Weights of a small GPT-style language model, trained from scratch on English Wikipedia.
Size: width 256, 11.7M parameters.
Architecture: RMSNorm before each block, rotary positions, tied embeddings.
Each number is 50 + 12 x the weight over its row's rms, rounded and kept within 0 to 99. Layers, rows and columns count from 0. The size before them is the row's rms in percent of the matrix's.

# v: layer 6 attention value, 256x256, rms 0.134, rows 255, columns 64-127
# o: layer 6 attention output (transposed), 256x256, rms 0.181, rows 255, columns 64-127
# gate: layer 6 MLP gate, 704x256, rms 0.146, rows 0-34, columns 64-127
# up: layer 6 MLP up, 704x256, rms 0.149, rows 0-33, columns 64-127
# down: layer 6 MLP down (transposed), 704x256, rms 0.135, rows 0-33, columns 64-127
v255 093:36 53 84 22 66 49 41 48 75 59 49 36 57 56 51 52 34 52 52 50 36 49 44 33 57 42 51 64 43 70 54 55 53 27 39 56 51 53 53 59 56 41 31 57 71 55 45 36 58 31 42 31 40 34 55 57 50 73 50 48 74 59 46 55
o255 101:65 26 45 41 66 43 55 58 36 60 38 56 41 60 53 46 45 72 67 51 61 47 49 42 73 58 37 48 61 60 44 42 67 51 55 53 82 57 64 52 50 49 31 71 59 59 56 69 70 70 54 56 60 55 47 51 39 50 45 52 33 36 41 47
gate0 103:53 40 48 64 64 50 57 36 37 62 70 49 67 40 37 60 63 54 41 59 47 71 18 33 49 41 42 54 36 76 58 67 51 71 40 60 56 61 49 37 79 57 48 55 49 54 58 63 54 70 51 64 62 47 68 34 58 55 52 52 20 62 58 50
up0 096:58 51 45 60 50 58 50 69 44 54 54 74 47 68 72 39 56 52 55 51 57 24 42 37 58 48 44 59 40 33 47 44 58 32 30 58 54 61 53 62 49 61 64 48 72 68 80 36 41 53 35 46 63 52 46 65 32 39 50 54 71 54 58 41
down0 094:54 59 57 60 38 65 49 59 60 52 34 47 47 56 49 46 38 36 58 53 60 35 57 44 66 41 39 67 53 64 50 67 38 36 52 71 43 69 44 49 50 63 45 32 67 43 49 50 53 61 52 61 71 45 74 34 50 52 51 33 32 61 54 58
gate1 103:64 58 67 84 64 54 38 41 50 48 56 48 47 48 38 19 60 52 43 57 68 51 53 45 46 28 40 41 54 57 32 53 52 56 50 62 57 33 57 64 59 50 45 43 46 46 46 49 49 38 52 32 59 34 69 22 58 44 48 33 29 46 35 35
up1 107:47 32 49 44 55 50 70 44 67 35 24 58 51 42 60 54 75 59 36 39 54 56 46 64 61 54 37 54 48 49 47 43 51 43 76 27 34 50 54 62 43 57 49 57 53 60 56 65 35 45 41 53 64 56 57 53 33 58 55 29 38 47 41 70
down1 099:51 55 57 63 70 57 53 31 54 68 41 52 51 44 60 42 54 16 63 35 55 76 49 48 51 51 55 43 48 54 33 50 40 44 60 59 41 37 59 59 46 62 45 52 45 58 32 45 39 37 68 41 75 66 57 25 46 45 37 61 59 44 57 68
gate2 101:45 55 49 68 55 66 82 51 48 78 27 39 48 48 48 32 59 73 50 31 33 50 71 63 54 59 34 73 62 50 47 55 46 56 76 42 36 46 43 37 26 60 41 27 30 53 53 52 57 61 61 60 53 58 57 50 54 61 48 33 54 60 38 43
up2 097:44 59 50 57 58 48 39 41 40 58 45 44 44 72 92 54 44 56 37 37 39 65 36 56 63 57 58 39 66 55 55 54 38 47 36 28 54 20 53 55 41 40 74 61 44 57 50 45 47 68 38 70 39 34 45 54 23 54 50 48 31 49 49 49
down2 104:37 51 34 38 60 49 29 67 35 35 41 22 42 50 45 40 51 38 19 49 56 58 81 57 37 20 31 56 54 43 32 73 28 58 50 57 53 60 38 61 67 49 61 33 40 53 46 61 44 61 53 42 49 51 54 55 63 68 54 46 43 45 71 50
gate3 109:58 36 75 46 45 42 41 38 47 54 58 47 50 53 40 67 83 45 52 51 53 52 62 34 45 60 72 50 64 55 28 41 40 51 60 60 46 49 48 58 61 44 41 51 65 28 67 49 46 42 58 58 52 49 58 38 61 59 48 45 47 55 45 50
up3 110:46 39 48 40 58 48 51 58 39 53 59 73 43 50 40 52 62 44 58 50 61 46 57 44 41 39 47 50 72 59 55 30 62 41 47 54 57 48 77 67 54 46 51 65 52 37 43 47 56 25 41 43 37 41 45 56 51 40 46 39 51 76 53 55
down3 108:60 60 50 53 49 36 44 62 54 72 49 61 44 54 19 48 58 61 50 48 50 45 31 54 64 72 44 52 69 44 57 36 33 38 30 58 56 39 46 39 55 50 53 62 49 46 54 72 49 63 48 57 52 63 47 47 47 55 39 63 50 69 41 51
gate4 093:34 53 26 56 50 60 51 48 45 60 55 65 23 58 69 59 54 47 34 34 54 56 66 38 39 65 38 70 50 58 56 58 46 37 24 31 67 74 46 52 46 43 39 52 54 80 64 56 43 44 41 47 43 49 68 68 52 39 37 54 48 63 43 40
up4 092:48 51 59 52 54 41 44 48 57 63 47 37 51 60 50 59 44 54 46 51 46 79 53 67 67 58 48 32 80 33 60 44 36 65 43 41 77 57 45 51 55 57 51 55 38 42 43 49 63 46 64 49 69 46 34 50 54 42 56 71 31 39 64 38
down4 099:58 51 35 67 55 37 62 34 44 40 40 52 66 36 45 45 45 66 59 45 33 53 52 62 72 36 35 56 48 56 65 53 45 51 52 39 56 36 31 28 55 42 67 59 49 48 73 61 53 57 55 46 61 35 52 39 52 63 48 47 50 67 44 19
gate5 093:54 44 44 49 63 74 75 60 50 40 49 69 37 25 60 41 48 40 45 52 32 43 22 48 62 56 44 59 46 55 55 56 52 53 62 29 63 50 58 61 59 44 44 41 66 76 56 52 47 73 53 59 41 65 44 58 69 38 50 49 38 35 57 52
up5 093:48 61 62 57 38 56 60 52 45 73 37 46 45 36 55 43 46 60 57 50 50 31 16 64 37 44 53 40 57 45 62 62 41 38 33 46 57 48 54 53 57 56 53 38 45 53 56 21 47 43 32 43 59 74 59 39 50 55 47 46 47 54 51 28
down5 094:45 55 51 54 26 43 36 45 42 54 60 40 55 50 53 51 65 52 29 32 57 47 44 54 32 53 47 46 62 45 47 72 37 49 57 45 31 43 34 61 37 77 41 49 66 35 47 62 64 57 49 34 32 69 52 74 49 59 32 73 51 32 33 53
gate6 097:52 52 56 47 43 56 31 59 31 43 53 33 54 52 53 45 45 45 29 53 64 45 23 53 59 58 54 74 45 45 38 55 81 42 34 39 73 43 46 41 66 26 55 42 52 40 42 32 62 69 52 47 57 75 60 42 53 54 43 27 71 46 56 45
up6 098:43 54 57 28 42 49 54 47 43 66 55 51 66 37 71 57 46 47 40 44 65 64 49 49 38 67 38 62 60 64 48 53 67 38 49 55 49 43 37 48 54 61 46 40 30 40 56 33 27 43 64 32 38 66 47 43 25 44 65 71 68 45 55 40
down6 102:55 47 48 61 47 45 50 59 47 63 64 66 29 52 46 46 55 59 37 38 48 58 60 57 54 44 37 63 43 54 51 42 63 54 37 56 39 44 54 66 61 66 29 58 35 49 64 52 45 45 52 47 24 49 45 44 45 55 47 67 33 56 51 29
gate7 097:42 63 70 46 58 72 47 72 40 44 58 57 56 52 47 44 58 54 58 60 54 57 25 52 60 60 53 46 34 65 45 58 48 56 58 59 63 46 55 62 41 57 42 49 49 47 41 44 58 34 35 40 46 56 30 38 28 49 81 49 58 44 32 57
up7 096:34 51 67 40 49 55 51 54 56 57 35 41 54 58 31 61 40 56 53 48 63 82 52 43 39 57 54 20 56 54 51 28 48 60 52 58 53 43 59 50 45 54 44 44 28 51 68 37 50 54 54 56 50 45 66 64 40 40 45 55 73 47 40 34
down7 103:50 41 41 59 27 51 50 48 56 52 39 63 34 51 52 64 64 74 47 45 53 46 65 33 53 55 38 18 43 57 55 55 46 63 59 16 42 43 49 50 47 51 59 32 29 64 46 45 60 55 44 63 82 68 76 38 58 49 55 51 50 53 47 65
gate8 097:38 35 41 57 55 26 49 57 59 51 56 40 63 48 46 65 59 46 46 45 39 54 49 63 53 54 65 47 49 62 65 45 48 42 63 52 18 30 38 53 55 40 48 53 43 41 58 45 42 54 38 61 40 38 64 55 49 70 42 74 63 72 36 55
up8 098:19 55 56 60 44 55 63 36 47 55 42 64 65 48 65 35 41 60 55 60 51 53 61 39 48 33 58 62 40 60 55 51 67 27 55 63 61 60 32 53 66 19 50 68 40 42 54 53 53 62 56 40 34 58 39 59 59 43 45 32 53 59 64 57
down8 102:74 45 52 58 59 73 56 46 57 70 51 56 64 45 67 56 25 42 41 74 25 60 58 70 48 81 52 54 44 40 46 35 53 38 50 32 40 44 29 51 66 61 55 48 66 60 40 69 48 43 63 47 42 53 67 51 60 32 34 43 39 48 64 32
gate9 107:63 58 28 47 58 74 47 51 20 45 55 59 54 59 52 42 91 48 51 52 34 52 61 36 52 62 66 50 42 55 32 71 52 57 63 40 54 46 27 61 58 60 43 50 49 72 46 46 49 51 36 48 48 45 46 57 30 44 32 53 72 58 65 44
up9 103:44 23 59 67 50 25 39 44 37 65 33 43 50 53 42 31 47 41 80 55 56 68 49 44 31 58 59 49 49 33 61 61 47 50 46 54 63 52 58 42 51 55 42 54 48 67 66 53 54 30 54 58 54 53 54 34 22 54 43 48 27 49 50 39
down9 104:52 34 59 30 44 42 55 50 33 50 42 74 54 45 55 41 27 60 29 61 59 60 40 53 57 39 56 59 53 34 62 67 58 31 48 41 48 62 43 36 33 60 77 76 50 36 35 45 49 76 60 28 25 46 62 61 29 53 48 39 37 34 72 56
gate10 095:32 51 47 45 63 48 60 48 33 48 34 63 59 42 63 53 37 43 50 40 58 54 38 47 50 48 42 31 52 68 58 46 71 36 44 39 42 61 36 61 63 37 42 64 51 41 60 32 33 63 52 46 61 54 84 45 61 63 34 27 68 36 55 57
up10 086:44 60 43 52 30 47 41 60 18 48 56 48 41 56 44 41 40 59 40 51 43 44 21 35 48 51 45 37 43 56 49 50 49 74 39 39 43 41 63 45 46 48 49 47 54 49 52 43 56 54 69 40 21 61 35 51 48 50 65 47 46 30 47 39
down10 097:39 62 99 63 48 47 59 49 73 29 55 63 44 33 76 38 55 40 68 48 60 36 37 50 58 35 43 42 53 68 39 61 69 63 40 46 59 69 46 57 46 61 54 53 31 56 76 58 35 64 22 41 59 55 68 55 56 54 26 30 40 41 37 70
gate11 088:44 55 31 44 78 39 47 46 62 63 35 53 33 42 45 46 50 29 56 52 36 42 40 47 54 36 46 42 57 32 22 45 53 38 12 46 36 66 52 42 39 48 69 42 63 21 39 43 47 56 60 53 45 58 67 45 58 58 43 45 53 45 53 36
up11 091:44 57 71 51 46 42 44 54 43 38 53 71 75 45 48 37 50 38 44 42 63 45 37 40 64 51 56 26 42 54 73 46 60 49 65 56 42 34 40 66 54 47 52 30 47 37 60 59 42 39 51 63 50 32 42 46 38 37 38 52 65 36 49 44
down11 098:40 52 33 48 59 58 35 53 32 42 52 29 48 42 45 67 60 61 43 56 46 44 44 63 49 53 52 33 43 65 57 48 57 62 39 56 27 47 56 72 60 53 83 55 56 46 44 42 49 56 39 40 46 50 52 46 33 55 66 39 56 43 52 51
gate12 106:50 60 60 57 46 81 81 43 43 66 64 55 52 37 53 76 69 54 45 38 59 39 40 45 42 65 42 51 46 54 42 54 49 53 77 60 79 56 48 64 44 53 57 35 63 61 53 63 40 45 44 49 52 47 27 48 61 53 30 65 52 59 77 43
up12 110:52 50 51 54 66 87 50 58 44 37 51 63 61 55 48 30 27 31 39 65 37 58 32 35 42 48 60 43 43 57 35 33 39 44 67 51 64 25 38 37 45 70 64 56 69 37 54 58 46 35 58 31 46 53 41 49 39 45 45 35 47 44 57 47
down12 104:86 44 68 59 42 61 50 65 31 53 60 57 28 62 53 60 63 62 61 50 45 59 71 40 52 65 42 42 43 52 36 64 39 61 34 30 51 45 68 62 46 33 39 65 42 39 58 48 58 39 40 39 52 49 54 58 51 54 53 35 35 54 69 52
gate13 096:56 65 52 43 53 47 50 60 26 63 45 53 58 25 53 68 52 62 37 41 55 58 71 56 40 48 36 36 47 22 36 48 40 33 33 50 31 71 30 45 59 30 36 46 51 26 69 50 41 70 23 39 59 36 60 42 47 47 56 55 46 48 48 47
up13 097:55 42 51 52 34 32 52 47 63 50 41 49 32 68 60 47 40 54 52 73 53 41 29 42 41 43 37 42 39 69 33 47 39 47 59 44 33 49 47 68 63 73 47 50 37 53 35 47 35 47 53 53 62 40 50 30 52 14 54 31 40 70 65 54
down13 098:64 58 54 11 65 59 66 64 41 52 45 66 44 63 52 42 52 33 71 38 67 39 38 25 36 52 38 62 49 63 51 52 34 50 54 39 65 57 47 56 70 42 30 34 67 34 41 49 56 22 58 45 40 43 47 59 48 64 27 30 30 62 52 77
gate14 098:65 62 42 54 52 35 54 40 30 56 55 38 43 55 53 62 55 49 41 62 85 48 38 37 50 78 55 48 48 55 46 50 63 67 49 40 56 43 74 27 28 23 53 61 56 50 75 47 42 54 67 66 58 41 47 50 25 48 45 46 68 60 60 11
up14 097:30 59 37 56 41 61 43 17 55 49 59 46 36 60 44 38 53 33 59 48 45 67 71 46 52 35 49 53 50 67 33 51 40 45 55 35 56 48 44 48 32 47 33 41 50 37 48 58 51 46 47 47 49 54 32 53 58 55 53 53 53 76 45 45
down14 099:45 49 54 50 36 78 76 66 38 49 64 41 49 54 49 46 43 59 43 48 58 48 47 44 50 47 74 42 40 62 56 44 49 56 59 38 37 52 46 35 84 58 41 56 46 38 32 36 39 69 52 13 49 44 46 46 40 57 61 55 69 65 64 59
gate15 095:27 62 53 51 50 62 47 43 55 36 46 54 31 33 35 61 60 44 77 71 34 51 47 67 54 64 43 54 53 47 41 56 32 67 34 39 41 47 47 53 59 40 43 45 50 53 54 72 69 63 42 48 59 56 59 41 52 45 51 29 44 39 66 48
up15 089:41 46 59 47 45 54 43 55 39 57 40 49 48 60 62 53 63 40 54 28 45 62 53 42 47 50 58 69 39 39 46 21 56 54 36 53 44 55 54 54 51 36 44 25 57 42 52 47 82 41 30 64 38 55 48 69 21 53 45 57 46 65 69 35
down15 096:33 67 46 65 44 49 44 66 33 47 41 47 39 28 44 63 60 47 37 57 64 38 38 73 28 44 55 46 26 55 50 63 62 52 63 47 41 57 49 53 42 30 62 62 68 50 46 35 65 73 39 30 55 53 32 64 46 70 43 43 69 34 48 49
gate16 111:31 32 42 61 51 34 47 25 30 46 64 57 57 39 53 57 72 29 53 37 52 41 57 46 48 57 49 50 47 51 74 66 30 52 60 69 53 55 49 42 46 54 71 46 63 43 62 70 60 67 46 52 18 45 34 43 33 68 38 56 54 49 54 43
up16 105:56 61 43 71 50 40 40 55 32 16 47 30 50 26 30 62 33 40 47 24 44 46 45 43 60 34 61 64 60 72 55 49 50 55 45 34 63 53 41 51 41 52 50 54 35 47 57 65 61 53 48 36 32 43 35 59 28 40 45 45 62 34 39 55
down16 103:46 44 32 56 45 56 64 56 55 49 47 37 47 43 32 47 66 43 48 54 41 64 50 27 55 42 56 53 58 50 42 67 45 34 68 72 54 61 45 40 67 57 72 62 65 35 53 57 42 59 58 62 42 61 63 50 54 64 66 48 63 61 31 38
gate17 100:51 46 44 61 38 52 28 60 32 65 63 56 67 35 69 49 57 43 43 45 36 67 34 32 52 33 73 47 64 74 30 33 46 54 46 47 44 38 36 68 35 74 33 56 61 37 51 50 38 75 37 53 38 56 40 42 67 71 41 39 72 44 66 61
up17 105:48 42 62 49 48 44 57 72 58 49 81 55 67 65 45 55 43 57 49 58 40 36 51 45 57 49 51 43 48 31 62 39 62 42 42 56 68 40 50 54 51 46 54 55 42 58 52 67 51 42 64 34 56 45 43 71 39 64 40 45 44 58 69 22
down17 094:32 50 37 49 56 34 38 49 45 52 50 51 63 27 63 60 57 50 62 54 49 49 29 66 39 50 57 41 46 40 35 53 57 20 36 40 60 43 67 66 77 75 42 37 48 63 62 40 33 68 59 53 31 42 50 51 48 58 68 58 54 59 31 24
gate18 100:57 53 65 45 43 47 43 52 35 58 58 52 47 30 64 32 49 56 36 43 30 56 50 63 47 48 57 49 66 53 51 53 40 30 38 49 40 49 69 45 62 58 66 55 45 48 57 51 47 54 48 56 36 43 42 52 67 51 61 47 36 41 48 83
up18 106:55 37 45 34 39 53 78 53 69 78 49 55 37 54 52 52 60 35 60 62 46 48 39 24 58 30 58 49 48 57 55 59 49 40 65 50 32 35 50 52 52 69 55 49 56 52 57 57 58 36 64 46 51 51 58 52 28 51 52 43 62 35 47 66
down18 104:43 37 32 69 42 82 62 34 71 53 38 60 53 49 75 36 19 30 27 56 59 48 46 63 78 68 60 48 39 48 54 23 58 51 55 44 17 47 37 31 39 60 24 73 35 40 45 82 55 29 49 69 49 35 50 69 52 45 49 52 59 54 46 51
gate19 112:59 60 52 61 32 70 69 57 48 46 51 51 67 41 45 40 43 33 66 35 44 60 51 53 41 40 52 68 54 40 65 47 49 61 59 38 56 44 33 41 43 58 31 61 47 69 22 38 32 45 56 36 23 45 40 48 57 51 41 38 72 45 50 61
up19 114:35 52 64 67 37 48 50 55 54 44 43 63 58 46 40 30 45 41 63 55 43 47 46 75 38 38 47 56 43 37 56 28 28 53 59 45 63 45 16 39 40 41 52 41 37 40 47 15 77 56 33 52 64 49 46 41 57 29 37 48 68 39 59 51
down19 091:45 29 67 53 46 45 61 51 37 56 72 61 38 51 46 48 54 48 40 57 74 48 36 50 49 69 36 66 43 70 56 54 63 38 34 67 37 61 47 48 65 42 64 32 57 39 59 57 56 61 47 55 65 69 63 48 39 57 50 38 42 62 54 59
gate20 094:44 41 45 49 49 43 53 56 51 69 42 53 46 60 45 28 40 62 56 41 63 58 82 60 53 57 46 54 57 70 48 50 32 43 38 64 32 51 43 38 54 56 51 51 46 53 54 47 41 31 61 42 37 55 59 33 39 49 57 47 61 28 39 33
up20 097:62 64 56 54 92 43 63 52 48 50 41 42 52 44 30 44 51 31 54 58 59 27 44 42 71 36 46 49 54 57 49 54 20 50 36 59 44 58 57 58 51 64 57 50 52 40 50 28 43 57 61 43 65 31 61 46 35 58 29 62 44 50 42 53
down20 097:52 39 40 59 55 40 34 45 60 56 39 53 42 39 64 49 59 50 63 45 55 60 49 65 47 52 46 26 61 48 57 48 55 74 31 41 46 60 54 17 56 52 47 68 40 27 42 77 44 21 67 55 65 50 57 44 36 57 45 67 41 56 49 58
gate21 097:56 36 49 58 60 73 42 61 50 37 36 43 55 41 45 58 59 58 83 33 45 70 61 43 41 49 48 50 70 45 10 56 65 50 42 68 51 46 55 51 52 60 25 56 62 37 64 43 46 42 36 48 41 48 37 31 50 47 43 32 52 30 43 57
up21 099:64 67 67 78 63 54 35 53 43 74 55 40 45 48 42 40 33 41 58 64 41 68 40 47 52 66 45 61 33 43 54 56 43 35 71 30 40 41 64 42 86 55 47 49 71 51 49 62 48 57 42 51 50 56 51 50 47 83 11 60 28 16 52 64
down21 102:42 54 61 43 34 52 47 58 59 35 73 43 54 60 29 60 53 49 63 47 33 58 31 68 57 60 47 48 30 42 51 48 58 63 49 38 37 56 59 61 41 79 35 27 57 56 50 31 37 28 52 24 42 51 41 50 55 49 33 56 63 64 50 35
gate22 094:65 37 47 51 67 59 57 48 48 55 37 68 50 64 65 40 44 59 47 43 80 55 39 73 40 41 44 56 32 45 62 32 53 30 62 34 58 43 51 45 70 48 60 45 42 44 40 51 53 39 56 27 53 48 72 40 52 56 59 61 49 40 48 57
up22 100:46 41 53 48 51 20 44 59 45 59 45 63 75 24 22 35 38 57 55 58 40 59 52 40 49 55 63 50 56 57 58 58 36 53 50 40 44 44 55 61 40 52 44 45 41 46 40 71 48 51 57 52 71 43 49 56 49 78 42 50 63 42 50 55
down22 095:40 70 36 30 42 77 50 44 48 69 41 34 39 48 59 37 60 49 35 54 45 76 65 46 74 31 44 61 61 45 67 52 62 32 31 68 54 44 55 61 60 65 49 67 54 38 28 43 37 46 50 46 53 42 55 55 42 40 57 53 36 47 72 52
gate23 104:61 50 45 77 64 36 64 45 52 46 42 68 57 49 51 41 38 64 53 43 30 55 63 59 63 62 63 55 51 49 55 55 67 65 36 50 52 40 36 64 26 42 55 77 39 70 53 52 49 40 35 35 78 52 55 49 55 46 41 48 43 57 45 78
up23 099:59 43 56 46 38 66 33 57 58 56 35 47 67 30 57 49 11 62 38 37 46 46 47 66 29 65 58 41 42 50 53 31 42 51 55 60 38 67 50 34 64 49 81 30 50 33 77 43 56 70 50 44 53 68 34 59 59 46 39 58 45 57 52 68
down23 105:49 39 48 31 48 42 50 37 54 42 39 53 57 34 74 62 52 48 36 41 53 32 64 61 23 27 57 53 47 75 48 45 68 61 60 57 34 69 37 57 62 43 55 49 53 65 70 53 68 53 46 52 52 68 53 65 65 67 40 60 41 59 49 46
gate24 100:48 60 53 78 64 54 48 60 64 53 38 49 56 40 71 60 66 61 37 57 68 41 54 47 24 39 54 39 48 53 28 55 67 45 44 44 41 64 61 35 55 41 68 51 66 55 51 39 44 69 82 64 34 38 54 36 51 57 50 44 47 59 53 37
up24 096:57 56 48 48 42 60 52 45 58 28 41 52 39 66 53 55 47 44 50 46 63 49 53 34 54 44 47 42 42 69 57 34 41 44 54 48 36 52 41 56 64 39 44 20 47 38 58 45 60 44 49 42 51 46 45 32 54 29 62 39 17 58 41 60
down24 106:46 32 62 43 46 26 62 53 75 36 51 51 62 58 53 56 46 60 59 54 57 63 52 32 39 47 53 66 76 41 76 69 37 58 31 25 54 47 40 52 57 33 45 35 59 51 40 49 63 48 41 57 68 23 55 61 11 43 49 56 56 59 61 54
gate25 090:48 55 27 55 48 40 37 58 46 63 47 34 31 56 69 66 62 50 46 39 62 44 44 43 72 57 59 36 36 68 41 46 54 62 53 56 25 43 44 58 53 47 42 66 39 32 68 50 43 49 57 55 48 51 52 62 56 37 42 77 56 53 31 66
up25 094:72 41 48 33 74 61 52 66 61 32 54 64 40 67 44 48 46 62 51 59 52 51 42 63 44 56 48 63 53 64 63 58 45 74 32 45 56 32 28 50 71 45 63 47 52 51 56 30 45 45 78 27 43 45 47 45 36 56 53 33 39 28 74 39
down25 095:71 29 50 58 37 58 70 33 39 45 24 60 61 39 54 47 57 73 49 38 60 31 52 54 54 53 50 49 50 42 59 62 36 40 85 65 41 73 68 56 51 59 51 49 56 43 39 47 73 58 47 68 43 56 40 35 52 38 57 40 76 51 34 30
gate26 102:35 49 57 50 48 62 48 60 62 58 23 46 51 64 57 66 46 51 46 68 50 66 48 70 38 74 53 42 32 30 25 36 65 56 63 57 47 61 38 59 32 61 48 75 51 58 52 44 50 36 58 41 46 26 70 49 43 41 56 54 53 37 60 63
up26 098:81 65 32 63 32 38 37 55 43 53 63 49 34 55 52 34 43 41 22 49 39 52 50 61 62 41 51 72 29 57 40 48 21 48 45 45 54 54 66 42 37 25 69 45 77 55 72 34 53 26 45 57 71 58 43 47 16 32 54 38 45 56 25 34
down26 102:53 44 49 36 31 53 37 68 48 51 47 43 67 56 49 53 50 55 35 58 41 40 64 76 48 73 24 42 58 40 41 18 45 27 44 37 61 29 84 50 56 45 32 50 56 57 57 36 59 51 50 45 44 42 66 68 53 64 30 55 54 51 48 46
gate27 092:60 48 41 46 56 60 41 55 45 65 72 30 51 48 56 51 47 56 52 21 65 50 56 57 55 24 35 44 70 46 37 61 51 30 30 48 36 44 35 78 66 52 17 47 43 27 44 46 50 58 72 56 44 50 54 62 62 46 57 43 31 44 37 42
up27 096:32 37 52 36 59 56 51 46 57 61 57 65 55 49 52 67 41 50 56 32 52 52 58 63 44 40 53 49 61 74 36 63 61 41 61 59 45 37 55 47 47 36 53 61 44 48 60 30 45 56 37 48 46 58 44 39 53 83 55 48 47 39 46 59
down27 095:63 47 53 58 37 51 23 71 54 65 43 28 41 40 34 42 49 13 55 45 47 49 35 50 51 42 32 56 52 49 70 57 57 61 48 74 52 63 57 51 46 28 48 58 47 56 49 38 50 50 35 56 73 40 36 60 70 56 36 38 38 39 55 49
gate28 086:64 34 47 49 32 56 81 42 50 54 48 48 74 59 48 49 44 54 52 38 66 65 44 39 59 36 40 49 57 64 37 52 56 64 53 48 41 45 62 61 57 47 39 39 61 44 46 60 56 30 52 62 53 47 47 32 61 60 43 43 51 48 52 35
up28 093:67 40 67 47 52 45 62 41 56 65 78 75 47 55 47 53 35 60 60 48 48 47 39 62 46 52 47 40 41 47 61 60 46 50 43 53 36 34 36 57 61 60 51 44 56 31 46 50 64 27 52 61 56 48 56 42 40 48 63 64 42 32 38 31
down28 097:61 16 53 37 42 43 49 54 50 75 54 49 35 62 52 54 43 42 51 39 38 60 57 46 62 38 42 64 49 43 62 49 66 53 61 58 53 43 40 62 34 45 51 43 58 33 53 39 42 53 67 28 61 50 57 45 53 62 57 69 82 45 24 32
gate29 099:55 61 23 57 54 62 39 63 44 58 50 60 59 56 40 61 55 27 35 32 69 45 59 58 42 46 53 45 46 63 57 69 53 55 53 40 22 61 26 66 78 51 58 44 50 43 52 33 48 51 67 42 56 71 43 46 55 59 55 50 26 68 28 38
up29 090:55 58 57 51 27 54 79 47 37 47 49 60 42 57 34 52 70 50 50 57 10 52 36 23 48 09 54 37 37 53 45 78 31 30 56 47 57 57 43 36 53 42 24 40 55 53 62 39 47 43 41 48 54 52 43 34 37 28 64 48 50 51 83 59
down29 100:51 62 47 44 32 65 72 74 43 44 27 65 32 51 39 56 65 57 59 47 49 45 65 72 47 60 57 59 72 61 58 50 30 51 46 53 42 61 56 77 43 55 72 36 60 52 55 50 64 42 44 51 56 45 43 50 80 42 41 46 50 46 64 51
gate30 099:42 62 47 55 50 39 34 34 36 55 52 34 66 38 71 49 40 68 57 44 73 60 53 53 27 46 51 52 31 28 51 52 45 58 49 45 74 58 58 50 66 46 57 46 48 49 41 68 53 54 32 41 40 15 47 50 45 69 55 53 31 47 46 62
up30 099:59 69 34 49 52 55 50 29 52 45 61 50 29 54 67 58 56 54 20 63 71 45 44 44 49 67 46 54 39 57 59 60 49 61 58 44 32 55 54 33 39 41 46 67 62 36 37 48 58 44 24 50 46 53 40 62 67 79 60 45 72 44 65 47
down30 097:40 43 45 26 48 65 84 56 52 54 46 56 17 41 65 49 56 35 71 46 33 48 54 53 60 60 46 45 43 49 52 51 35 63 33 61 45 47 63 44 34 56 46 40 75 34 48 43 62 45 59 30 49 59 32 50 78 56 38 55 47 52 48 59
gate31 103:21 62 38 54 55 53 58 32 69 46 41 45 51 52 38 46 44 54 49 66 46 70 62 40 38 49 58 56 57 44 56 50 39 48 49 46 48 41 34 47 33 57 55 54 52 34 52 28 54 56 47 54 54 63 49 46 62 51 30 55 41 19 43 30
up31 109:66 42 32 58 61 47 57 56 28 50 61 51 51 56 46 57 42 32 44 51 52 79 52 45 46 45 56 33 29 55 53 58 19 40 28 55 31 53 55 53 53 72 53 39 38 73 58 40 43 53 44 54 40 44 25 51 68 42 38 62 54 53 34 63
down31 107:52 61 51 39 37 55 39 72 27 58 34 63 43 44 62 52 46 48 46 36 41 71 48 50 39 52 49 51 40 28 42 48 56 51 32 61 37 66 50 66 38 61 32 42 44 71 61 51 48 51 50 39 66 41 51 62 57 49 51 54 63 43 66 54
gate32 100:66 47 53 52 51 44 70 39 29 24 45 58 55 24 57 53 71 44 70 36 64 47 55 37 43 50 65 38 42 41 58 28 62 48 21 55 60 51 44 30 56 35 40 44 44 58 42 50 36 45 38 48 57 32 49 50 38 41 36 59 59 47 31 58
up32 107:63 54 72 46 34 47 25 54 60 77 48 33 44 45 35 69 43 36 50 48 13 52 50 39 32 49 42 55 62 48 54 63 42 53 40 59 51 54 54 64 50 41 56 30 45 50 61 46 54 31 61 39 38 52 54 49 58 64 48 39 34 20 52 59
down32 105:64 65 44 60 42 56 54 45 52 32 45 56 48 47 57 57 44 49 56 47 28 41 54 51 39 46 64 29 56 45 47 64 40 40 40 42 52 35 47 48 44 65 63 43 38 71 48 52 54 53 51 59 47 50 71 34 57 69 41 54 47 50 76 49
gate33 092:53 39 43 42 48 51 58 44 61 52 51 45 35 60 19 69 71 47 30 52 61 75 40 46 57 54 41 52 54 83 20 71 35 47 62 49 58 48 54 62 56 57 33 46 52 57 43 78 37 47 24 56 54 78 75 57 38 38 26 51 41 62 58 54
up33 090:61 50 52 61 59 34 57 46 57 33 52 42 76 55 46 71 61 42 69 55 32 34 43 64 59 59 44 59 56 26 44 52 37 60 49 55 37 40 28 42 18 58 41 58 57 37 52 61 54 56 39 62 24 52 57 72 26 39 57 31 63 66 60 52
down33 086:21 80 42 47 66 52 51 42 47 45 57 38 48 46 57 35 58 53 48 57 48 22 63 77 56 48 51 24 45 56 45 47 49 54 57 55 74 49 65 61 57 69 59 51 45 28 48 55 63 48 47 52 49 48 43 55 64 51 66 61 64 52 57 63
gate34 098:69 50 49 46 53 52 54 57 41 32 58 72 50 22 59 51 56 56 39 52 67 42 42 50 45 38 42 62 73 56 33 54 64 43 47 25 51 44 41 46 39 41 41 47 46 39 35 74 38 44 52 51 66 47 45 54 34 63 50 38 64 33 40 38